Each number is 500 + 25 x the weight over its row's rms, rounded and kept within 0 to 999. Layers, rows and columns count from 0. Numbers have three digits each. The size before them is the row's rms in percent of the matrix's.

# layer 6 MLP down, 96x384, rms 0.217, rows 0-21, columns 256-383
093:468496475482497458490510541490503501497495458499482524515506537518480504462464478486507504493494527544500461500486448530510506451496474528524498493474524518505557560482473499490519459474511487485486506448497462433518520490503495545484506500545501504521511495485480499471502515488497508497509506512497500516513473518483487474517490483482519513505478509479517463455519500496507505465502
104:474478460572469489497493519520496517539495508486509501572504461490478511458503472572492478496565519492489497517534499469485528469502469469508493516497511530478541463515466490496474481482511477515451523487460504546508541487462501446486471495463496513479470507503507499480490543467480480551515529517499516515501508547521518458475498507472531522521483476530523518471497466531499556504459
098:492518444479471504458488528481556511536470480500453529499520519522511522503508498504480473504505502514515548457523483457509480547521460536528477499508530555504482539533483493489500460466473500495516508531541502572491483469455520570479541488492525530505491502520444546474449460498496534530505482502489495481483503519471450501451524524519534494491541459476543528539492496489522514480481
102:483521518534515525508515512496476500477505476531488501477535500518466532482511472546519490529476507513508528516476474544533484507515494482466486512514496511496534486470492481520515500476444494501515451485523498467504509490497506498501493479465496514492490513432513506483549576503488458531495485474460454467475486509512459477535492447488434538498495524519491511501486457559484501496523
109:513536541514452501513498476481479523540535486500531463475491472431523509496513486500486545486535491492543497482492494500482445508500498471513521427501508512526523548504475456489492507488493523502495518519526511517508482530461472528519526492497513517431501476484478505501526488494472468531523506528516506489471543504491524540527531489513471481560521476519494532490527485535493441477533
100:540490534516511499516509543475465499500521510449518451469475527467542497580520525438527456553518497513473488531511495530477508503466473454478535484555472473450570438500528489482495481517524557520502515453505519463522510494520502464468474507483514503468558510515516473506480488497509501477472486488452492494487509544456514505488499500526507516512509507474479492528491489468503492515492
107:457489547528509544512481497521497500513459510520470502451510478494490491485539481539483496472524498487549525461510524514481540513482492493520493487545499482485498533546522494500465491521473493528518492496461491503529485533445464475476516455556506518490489539494513504551504539532475553480463504510506515492511504513516501525458524539497525498504535506525485494496529503512469522526540
111:509549530464511480466505506485493483508473516511439520494512511499505514467494510480471467530505528505513523495503463541473474493487500581533516509513513497508520519476499491459526552507442475537501502516543489513536499501533535481505499490482544527546451501494473479482535491515517488525490487486522483485514515474474514517525481543490455485464437512512522505535474482500525500504489
097:535483506517513535487520472476541473489514489588476504465480525475484492496470503530510492469506446516502496504491460535491523531451521454495500480516529471500469464509521482531494524520505540504529487518462525445513485476452495520497536488488467547506495506564464470493475480519477483490501465515533477482482496473449451481504459471475509479556509479516517550473485478517509514503475
098:489531508464514539497474525517498473476487472513464516523492478507484442517479530532512490516523539493513516506551501492488485471502486494484506490508494486506453505496530509517466509480471463491475452485500516508488504475520512482474548539474531467500502478467526512520478511501461512507530475496504506509472490511536516509502530456514484489483506528478531528533500517518489498486480
101:497501469481486492513486472536485532505528476482528499477478431554506513524495508478500495495490563496543475476524502471490546524550475513525505504492536483510523509460529473491498521519534489490517544509505481492507458509540500518496524437510522494488545507538449477495479511525498517512520476483531483499489510485529529499497521504524494499448541516490483494495512508532523501526468
101:471510500497522518471447504521549458503514490471522506496497513505516502530492447466513517510507519521536532506481508539502528506519509481514513559557533542492523525489509463492505500528505462521511508526447537500504555499511508485473532507527531528555500501460524547483493517473521495522521533492453507519485517517551553516495575509511470508509471499445479490464478480535514498502488
090:536503512519522497491512487541516494495495488494509527490512475534474509501516513521508481511493489499484496494525522463498485487472493542555498503483475506533494477453512523482509511501498463493505517548509497519516503496525544478489503516472572444520513516518472489552526521529532464479538504521470467522489501475479492511507497534541554479468500484483468534500516514537514475562499
100:498489478503492485486481471490477527508470497461485475552464533500494524518479471514520488510504508519503497507498498535525470497548475499479502449512548529483508492468467490495469476505512519531491483497533538506470520526510528502515509565490499522526516471458452478504500482567485524457510512522534523436476488488467476470488503463520501487496508479518535503458443491474519529515448
098:494509500529509505527488546521443485478519523475536499533516440456454431494466479504481458496515528497508522500518457477510548523477487484509511495467501479489482481462501523520526506538512507520518502507524508533545491511505505496441501484504516479520463478488492499458490489451517498514510490505534507479505452507498465518527487457515459535521460504493468504479475507468459489492487
094:538485507504502535487518536473471491424501486490488525475510513477514478480464484490497504503526491494489475489457445505484501498520530478510457485526467502489441511494506495451435549540449518519525508519505512503551481517493499495502489551511506489488498515515546497485467531471503541494490497529528515497526520474451506497548514481471475532514534490515515485479519487505487558463491
121:493494502505477463456504482506503475486490512524527508516532476526477494495516503467489507491470552499535481559509547478543501519514501502483497493415494497511510489471505536507500485469498501495442519484480469490488491479486526511486476518513512474477502546485505460493471460495494465507478546477478505498467481507451523488481474494532463473488500511497489544523527465489473491504525
100:538506539487492477478503476448491472513468502456481488500512521490500503464489530487484502477499470509483544508520570527498485507487491490489485465488514518532529543482512522470502493479516477495491502520500490510462485488507520493495497463565501529502479565468429490553523458498457502493517498508523475541519537460541471502523489490472536463470479473469472481497475490527480473522584
094:486531541521470511474516534479460503494471491501556453533526488496486440493516541488531497526537513543484498517457514523526483487515510484510472462500498505506551485439491530542536453492547490491475482505515501483484511495520516493581495470510482493473481556489523472469480500456475519506484544462504480473463482522443525491469465514503500524501533459507463550476483492550507494502491
102:438453475512472497467513476526473525504477511501491509499524526553490509563518522531519536507482549521505513501470525498506542504513533501459525552495538464514484549535525522494456515470489495463488503462535493494467486535480516484514529493520528496509521494502528483526475468520504497484479573534503520478483507512551499517539502486499503482455522507525456549495535462476483477497553
097:505525466466504507485475465519481483518487535487494474504542493497521496515507547475446484494519506531517480509516546551464542486491500490532538500521496508521526474482509510511550545459519497544478520554490473524465547479482549483458506521512508516528513581491547522523514509527512488491503482487507507524515522514512532488466478475522516450499503485520492508507513554546508484488521
102:524517514504508489483464503520472475506506488505500506517487534531497489507460522487460524500543475509512505473495489470478553480484533483493490492495451504534503553485506502506479505486514498538517513508463498570476511508452497491470529488468506527500510522516501501531483513470536467539517485460519466543482504499486542508487509497539530532529499488504503473481522512496536505513483